python train.py --n_layer=8 --d_model=64 --n_head=2 --n_kv_head=2 --head_dim=32 --d_mlp=256 --vocab_size=2541 --activation="relu" --norm="layernorm" --norm_place="pre" --norm_eps=1e-05 --positions="rope" --rope_base=10000.0 --rope_fraction=1.0 --qk_norm=false --attn_scale=0.177 --bias="all" --tie_embeddings=true --parallel_block=false --init="normal" --init_std_qkv=0.0625 --init_std_o=0.0157 --init_std_up=0.0625 --init_std_down=0.0157 --optimizer="muon_variant" --lr=0.00948 --lr_mult_o=1.5 --beta1=0.95 --lr_head=0.0104 --grad_clip=2.0 --warmup_steps=200 --schedule="wsd" --decay_fraction=0.662 --decay_shape="linear" --final_lr_fraction=0.0 --batch_tokens=16384 --seq_len=256 --doc_mask=true --train_tokens=86520000 --steps=5281 --dataset="wikipedia_en"
Each number is 128 + 24 x the weight over its row's rms, rounded and kept within 0 to 255. Layers, rows and columns count from 0. Numbers have three digits each. The size before them is the row's rms in percent of the matrix's.

# layer 4 MLP up, 256x64, rms 0.334, rows 56-105, columns 0-63
088:142106071147135155135086152176109128125130106151087134131114135097144121134089125128135152104142154144166112163095062142180102129127139151101084143144139122129128163121101136134129131122141147
114:158063118143120147126112141108126141081147149110163103162104138164116132135138121158102143124145129108135101128138120153116125190165100128177113107126129100143120119131131162074088153107122131
101:150139140162112140106120126122109168145160180096140151133143134105117121122102127087119138104124124175150120156136157128124090119110182098121147115157129113152098147090141138066100108096150109
098:128089095159139099125184160182125101121144110106126140162133126163081132094144130126179139126175107133108084120128124158170103120117133128113122099137123108126146149117162105117157122107125115
102:138134108163160107135112149104126129121160199084138178132151141128127117096141103110102116086159149136111146106178091116102127114123132084129126145123147149161124135080116147118118110113134156
104:131105120110131087087129103125111139176091137116153128146133167097133110172129127115111111122155133128114178136103168125186089098160152116134120117104133153090114162126153109102108111123145158
091:156125085138150104116118131135148132116142113092079115171137114105175136112125198135159118108098126122092117144152132109140148135146113140140101073144145092112147165136162118108133105158133103
103:115122162155135090151148102145111079115075124119162115114120139104133094169133123099136143111138181176127161130160113126122129114117173143111170136095102119126104148081125116147119129112114153
099:140129124089129134133149112178152133096091166105147152122064166132131108119114145122140185111089109109141138118110139145130130108104121129137142137140118094101162165105141142132085125080149154
101:129123140113160117142112102113176084105144148147122156128102134118129090088136126106103118101122142132127131150105112123174119146092143133174176097105132183159110179141126116112138143106161101
110:104117126113155105094146138114158107121153098124177149143142072153149120131146141107113162137141083083137097127139127147148136175098111090152139107152132126162105133162106115126156129106169098
091:123116116130148103105148107084149162145179119106115146136118109131159141082079112136166131173120110131133113158109153128096147122132134105157097122113141150138139131145101117096090129116171190
087:127090117129141164135152124110115158118114119113122113134162142129132156112065138154189119108120097093119145155153137104136158138151150131118101083108121152174134157140100100095113084135107151
098:128055125102154103138091106155085169153137142116162165128151130133132119116130127136116115130160094130138121132107129157126129135134123132172152146129085150118181084113128157099113148120081143
099:155095154135138120116130096147131111106099144150134129151093142107155142128169109160114105118165120078152164111136131155159114115086172125109134107099125114114103101136164125101093167138111177
096:120122185087088136135102107102117088136101113132125145129138152085118113144126117138136154153113151153068159126152156133127096139163139101142131138080160183105108123118140157133104124133137153
102:141147121101129111086144114145147173119142171104128154100112122145191128128131134108124110118135133076151118130157138162163098097110161111137139107170147098135130151109097101114140115147074106
100:109123137159159137109114116146152137085143135135105144130116100154148116135111143125122113142157123096069141103110142149165116166132075095179154115088135146114181113113139142131117085142155108
097:142131103100124121125090135130135091171135087150141113145083123157112138128116119066113134113138128130089145125121121188138132086160137109156166127129163111138116178097131131133165144165140125
111:112123108178127115109109141163155135084105105135151107144121115165107127092147121109151103102115134137099148101154142102127074135151137134158148127119156122167172126075118155152119176105118121
111:164077113131128115126146156146154149133119151155157139101132093124173116124092121121125111106135153121158134118133098155139114133182129129132084133128083115127130119066088103168132130153149170
099:155119160145099116143095122149131127114130127126138124140106137151139127122077130086119084131155096157094099169107124154162101167148153148119149138148117096149134123171122133074127160122077111
090:119105121172130181132083145164117137132159136123096138103155154133094106130081174097133123149128129118140156109131158127139122103110147105114118139117165146120102135105145086163165092135116083
099:127089112111117130133054115139134113140171132136120138100133142136128146165151173126160148128076101123086108087112143111132147180142141149097117166104171159152107110129135133135111130120129133
095:169117118148140164110121140113138121163133065137132112191084111114101161114128120088096094131150120140166142125172160100140154154171095109127119128141090118116141125128133124124136119133106100
086:153133118115166133140108119097129116165127146150140111145130119104142145129112144124109150120138115179103131073105116124144104109167105101138072161093173103120090160148148157142129123152165088
091:118123115148110134108115137172143116104115138134094166152161123112114174083090162141145118120143074136111123133159188085128141101124139159121146122112172123115147139129130100086107149102151120
099:120139119137150112126122086104108141134117132119129170117116125092147163186093126160121122092117144154126118114148121107151086100151126135121129163150131128097182140142111129105076141090157180
108:144096129162086152146138126139099164193109119136154118135132142117129109137136142113099124114121148142118132122087171157179113145157114136114153099091091162096097148114158155142134124107095105
104:152125116121130110168103101177136103132104126060126166149138125156112151116121165128125132153136120145139066136126136138098089143134150099117142110132173122121087133104165153152118162119098110
093:143145124130182101130133087168117103102158119120095170185106134139102131147119136116118116126150131149114100135105083137148131138129124112094131166130151126147161185119103086138093130145129093
101:140087105127154114129110159148107080103172111123117111150122122138135138093090066111162115160097123094162085139150129132139125141135156109119135153117161162122119151139118177157118153103121140
093:128100132130096111125162173176162134129123122108131164167142102140158103158120143086158152140160075135101160134118126080144110102132130124153127102152114146113115130095141119107088103148136097
103:110091121121142120141129094144116153090092137119162112105105116117076130161101099138125159099135141143120173138109107156204112155143135120137127120118138093122153133113160161109135109160110167
090:199143127096136107100129118141128109136183173132181113153098102124104103146100094116145152088114130148130110124125136127160120133180090139095117134116098142124150112129113159144106130148123143
103:127084163100151171086114102098151109161132142174143115110123153134133114109141159174153153111098127146125159125152163089109147142116153110140123109098084125124075134151126114112101126128110142
095:148155160099158147143116118167118169146101109111142111139132140145102124081085134114154116077125134127102179093173107101125130111088124128140109109147160114117170156126151113158140131114102145
078:133136142119130133137164148129119117118129158096168171145098139096131178105165146095177095141108134131105118144101134123127126106177159096117101084146099093154152145111144110121091150102140136
101:151115146145126139129128149121164131075135178088119131127106138142134098182080086094125122115101120160108141129160138137160138180109161126152129093138126115117080131137132148128100133086126138
097:145152127168124128099152162168184076132100089159142122129106145139125126106116109134133150123109130167135146110120124108123144112118116133112141070062142129113120165139122154126144148152099088
097:101147133098132116114094157122144130151111165110158147186106101153134130080146157124148139114125105151144170109128112109092101145082124148144081108131161102132146085107141170143148118120122130
094:107108176121079153083137135121138170082112129112158112161140158155160170086113114122123150145118146133091129143156133139124171122123093112121121152105109152127114103159105132083140102123131112
092:141104130138131116123109082146161145148110130178115122117090102077123138130127112071132106126127111140155160113153128160133120140142093101181108158138123169135145081132158104108153100132158126
091:137132095109122118145110103126161105151092150115098102120125057100150114153109138094148146134128134143184150113098161148109133127109108096136123110156176141166146118160134178150130142138127136
114:164115085139077103090136113103103173156123094081160146125168113131135096134150135097136140127149163135154121127145151134160138146155142137088154084109136077146121134133113140134138122137099129
111:149111144163112081131146085191114139164129161124116136113152133146136114100106157127149107137112176158153157129131144155113148084121101107094123090160125089107147141149124111134124116118088124
111:139123134120127068137089141114171134152118105124096082135082152157163140151130125097111153093155146105139121176103108156156162157112150152139142141134145160112127112098081118113126136115122110
106:142143124070144116117091119157099108135087138129141112139102141108090164181124119113155141144137148103137128132151140150184163147107087126124110135151149178150128120090118104115134084118107128
098:130112123102076109086085182131128132135167122137134110124141106101135105162123135156139125134132184139131134098130138127156126125126161150070125149105115182088159143147104129087127147122136118
107:105118117119152139121114116171134132132110163164148080149112131143106173164128114107137132121079117158153105126104164096171135157116141132148138118113102162156102127117130106164097084100116088
# layer 4 MLP down (transposed), 256x64, rms 0.0876, rows 56-105, columns 0-63
079:135158080150159180151120084096146128129129134103089121127116173140123147090102129150089120131111135149103155141121133098099136109121114086137150151133130132147125160137164121176099138095159101
107:112135144138107125123129156111146139092114125096146135143138102134103135153143138128098133106143149097168142130128183125165082211140126132176107127139100113099150136108120108072129100109127138
101:134113141109132199156127125127128137080121184149114098093139119118108152113157126137136162124136127148112144141094117143106129088135117110137071089112159135086128115158133172157127142152114119
100:123145120127115111145092161092124118177132123096127124094209122149079104142113084141158112137104120151158108144096126098154140120165137097145150100123144099114129107129131150145140137161141123
100:113125097182165123134141121114127107144142135195120160154158121107132131105130104127183116133089150131152122159102119157110103124142151151115135088122112142087068132137124113108132092108152126
107:142153100112144131099110113097162132110141119148161133098088195127109164133118146150114138131106081132125110097157079156096132149099088109151118145124117127166145144129134152131160108162114104
088:106124097113109150131151136136120071139081123133142132155125134117133106130170134128145107151111132140138117119139081108078109134152128148198163082131136161115111091170170144148118120127110122
100:134166118144148131105104103119127126120137132123163116113076100164135077115143145124102128149126122116130175187135113130143140131089121050167129105131117117109138169149135100116134161112144142
085:102097156102140111141098148118157108129112123108116133133167098126128120145142112136106055172095109112110100113120156139121158182095143151130125076140162137172111117127143144135147126162143123
111:081113149134139092104136155154174087072141120139143153104144077120158111108102158146124121138088119113127149155106146092132093125132124153098143122092115182141139160130138143156136129140131123
113:100123163096163151110117160107128126116150109132171118115144072153072127184115127078125120127130087139115141146114117144134115130123107101130170134140133128106106151152153163106147169125154109
094:184138140108136157131123144166113087173140126129099143109116167131112103157082191117132111121141156101157113144096126104102112099126123133109119165077094099114138125130142143157143136118137141
088:138110116138107100122076149153145092141064103134132186143115142152076107108146090112128131111157182168107128125130137135128130123118119113162148116131139152158123113166153130127118085143119134
091:136103108137119170099112095120141151109123137146111107113110125140093131103140156166145170135099145150101132141120083115125155105074132130138131139136144150107182130172136173155087130141120082
089:098103148101121143113104098108138120147067121129097117142119133109128124136161111156148127122142120117178086108148176093170113115129170154176135125148147129115099152159098132116094125130170123
100:138121130112129149131150112121132126114127167158124108122163132135172142145105131147082109138113052116138182134152120142151158175166103125097183119145111095118127116140121102119125104116111092
095:114136122120087100124137080109172123104115094156179117177141169134126135147136147130119095151131138145119127132109116146164123152157169101118139134108078158096109118099122083127131134112165147
102:086173116103117114142146108142118159149109094146099101141081126121174136146139084117117125080144134141109124106144153170156114115133132128115141170157082106153114159125158087134146115129149152
101:152157094127130125153128093098140114111143156115141116090134121132114098139119118176133140188129162136156156151129136069112170121131101101141155109116161133100141110122119144157077137097143094
124:154142109142125150157186128169107080193155151095110148107116164117105125116100151144155144172134123098124123129102094135114135116110101111135092155105130117122139101128109092132133143146156154
119:122128115124108088115152112100114161140127117161128127111158078153132108131117153168146111125135100118123102135125142144142116130114110086173113112154122092166180101089176111120123118162160170
091:170149134134118089151119148083161157118123137133134163134123103108114116092120123140140108145120088093124113119140116129174137175118079164086134135146127104115116123123130142130199104124171113
085:098098159125136090171128135137134104116129110119158171157091116128163100125162104127086131101113157148088087133125135145141104155135117114147166103131114156138126162149092131116110157090099158
095:128110156116130053129117123127129162140105122118134175087152147138130107140141124094150153180129084088122143146145110145139105141117134131151092134118150133110154123142159095112077146121157163
097:100156063146118129143092148111107105116099086167162138116116145135137114105144139153124107122135076161175121136148126096101136146178106104148134147179111117138109153121138157140103127132130129
082:131134123135102152121108178114158128140117128093107133137142132107097116094130136198131100137146151108150150135082088118147125135122121149133127141070088164121166124134133106151162142158079120
087:130140150146144131118128157097087119117136143096117122150154127137088077154163152127105146125114146135103105142152100171119122148114096077122147110085103129159165097121129143186150155144124148
089:130104143142134130143095141157151102140163128110084130133087113144123108109153132109113175153087165110122133145098152108154132125102123113123090081141157130130100107152159142192152154114097113
102:168144144096169163093130124121141113063056115170153129150117140113119122157138088124134120174137141120111135142132113122107107110128150106139118140120137076166134120152120133109129141131169108
106:139115159137126119124117158156148086109153127113124128116137121106069146111152148096111172118131123116116143148127140141113105138141047159127101120106136131081095126148115169112127175106146159
090:199196082110093142106093151109101152140113140120133146129129180144110130098120109124118136117146137130114167124166119102112142084124129139141159151116104128097108102147117154142117135122109148
108:073178143124175110109111128085119142140135098115122147152125172172087122166159163146134142124144090120088103116137092141148102151125126130122131134158147116138153101099129103123134152114116094
095:126172123156102163159129132091117121110121098151161114066132126157125147137147124121095119117082149132118169136099137114103150114096126165144126133158126095115093088100148158143151151162128102
122:084127145097148154124131114129097127138137134126111144113126163122153099174094186137106132118139139136138117085139170151127128120146126100149160083141127135102133106103142152070119118089135181
100:102086116150143152135096132161087119149149106117131155115143130147123118065156099134133107126070111143145132124136124121139144150180076114155110145147100114118094155180141129132117152156134117
100:117175105113094129128084133092167115077112153102098132134120134133128145125132133150107143138120127129166137162155129169091110110163121137129078168110120125093161132114128145179093133131144100
090:108104183138095119117119102106104127126116150078120140145144141131150135130161106071162087120099129159115132118137117120134092118142118128118122164180088152134116109155130180118120161128157154
082:132088127140154136126145126151117090118116134136088098155111095153153129110159115118131102120148181102137148133094086114141113098103086143197152129171125155130111094146116137153158139123121148
114:167166153145153115138176157114100117136115112162151068094140142139121155102126141110173093121105134147150128160124135116112118106146114139100118146098107122081078131137143140141147163128120088
093:093149126088153153169114173133083169147116128114091159144122141136152090139138152098117146149123108153129096137127119091119119097122119146148128193159150112137147113107153090119116137095108119
103:114116119165122106152109129079134128123113110115160149144103127116110121169098135121189141164113149155166132119134156133146143094087152111064097082126126129164093158116122122134139151136147121
101:190120117143170105178123146133124132152159141157137175123146093103085121119138124127112138109113153122122147101115113101142146114089097127111167066159159119136106116123124115115133113088114149
093:126115104093089111120135111156143084146122144115144130121142063130144117115158088104130111164161102162153136110172109162120137133158114111125135116183139120101121114156131144097118111137155177
098:132195111138115123121109102101136139131170091115126145130163099133161151126138164120166126132133119157124123088121112108129102102086109093087100096187123130143135156135141137093153125161131120
116:113117082142107145119167127101115174098142114078208104137146092121149126127152112153105147168128117133134139123152109128116104147138126151097134118114149114161121135138117069145159097126122133
103:150159129095137171107134100139120134110121154205114150138094107133136094144116089177099105128114126105120112122144135147156111097147103098143145139157148128170128104111128081129141132113158097
089:131084146159124087131129140157130158180157115119086134108116118113164144151121081143156113118165072149152118105144166108131122167101125161133152101113135128101106122124113120111131123104123174
094:144085130144109153140103121113152114174128115098136134140129100136176109123119126101134159169099127130122129084139148149126127153138144119160100140124168111099091144136088156088142112082153181
100:087132128118091084173121137105148136093143119137123100099154123125119147119150112153146128129152147152116165160115123056115135118146100173143152148073105156117102146162142121140143137113152111
105:114106146183108097183099130155140095133086102103145116108182114131148105114136115142135125156114124114152164137161122161101159105091090130124100132108122130123122154120091121112138111145160162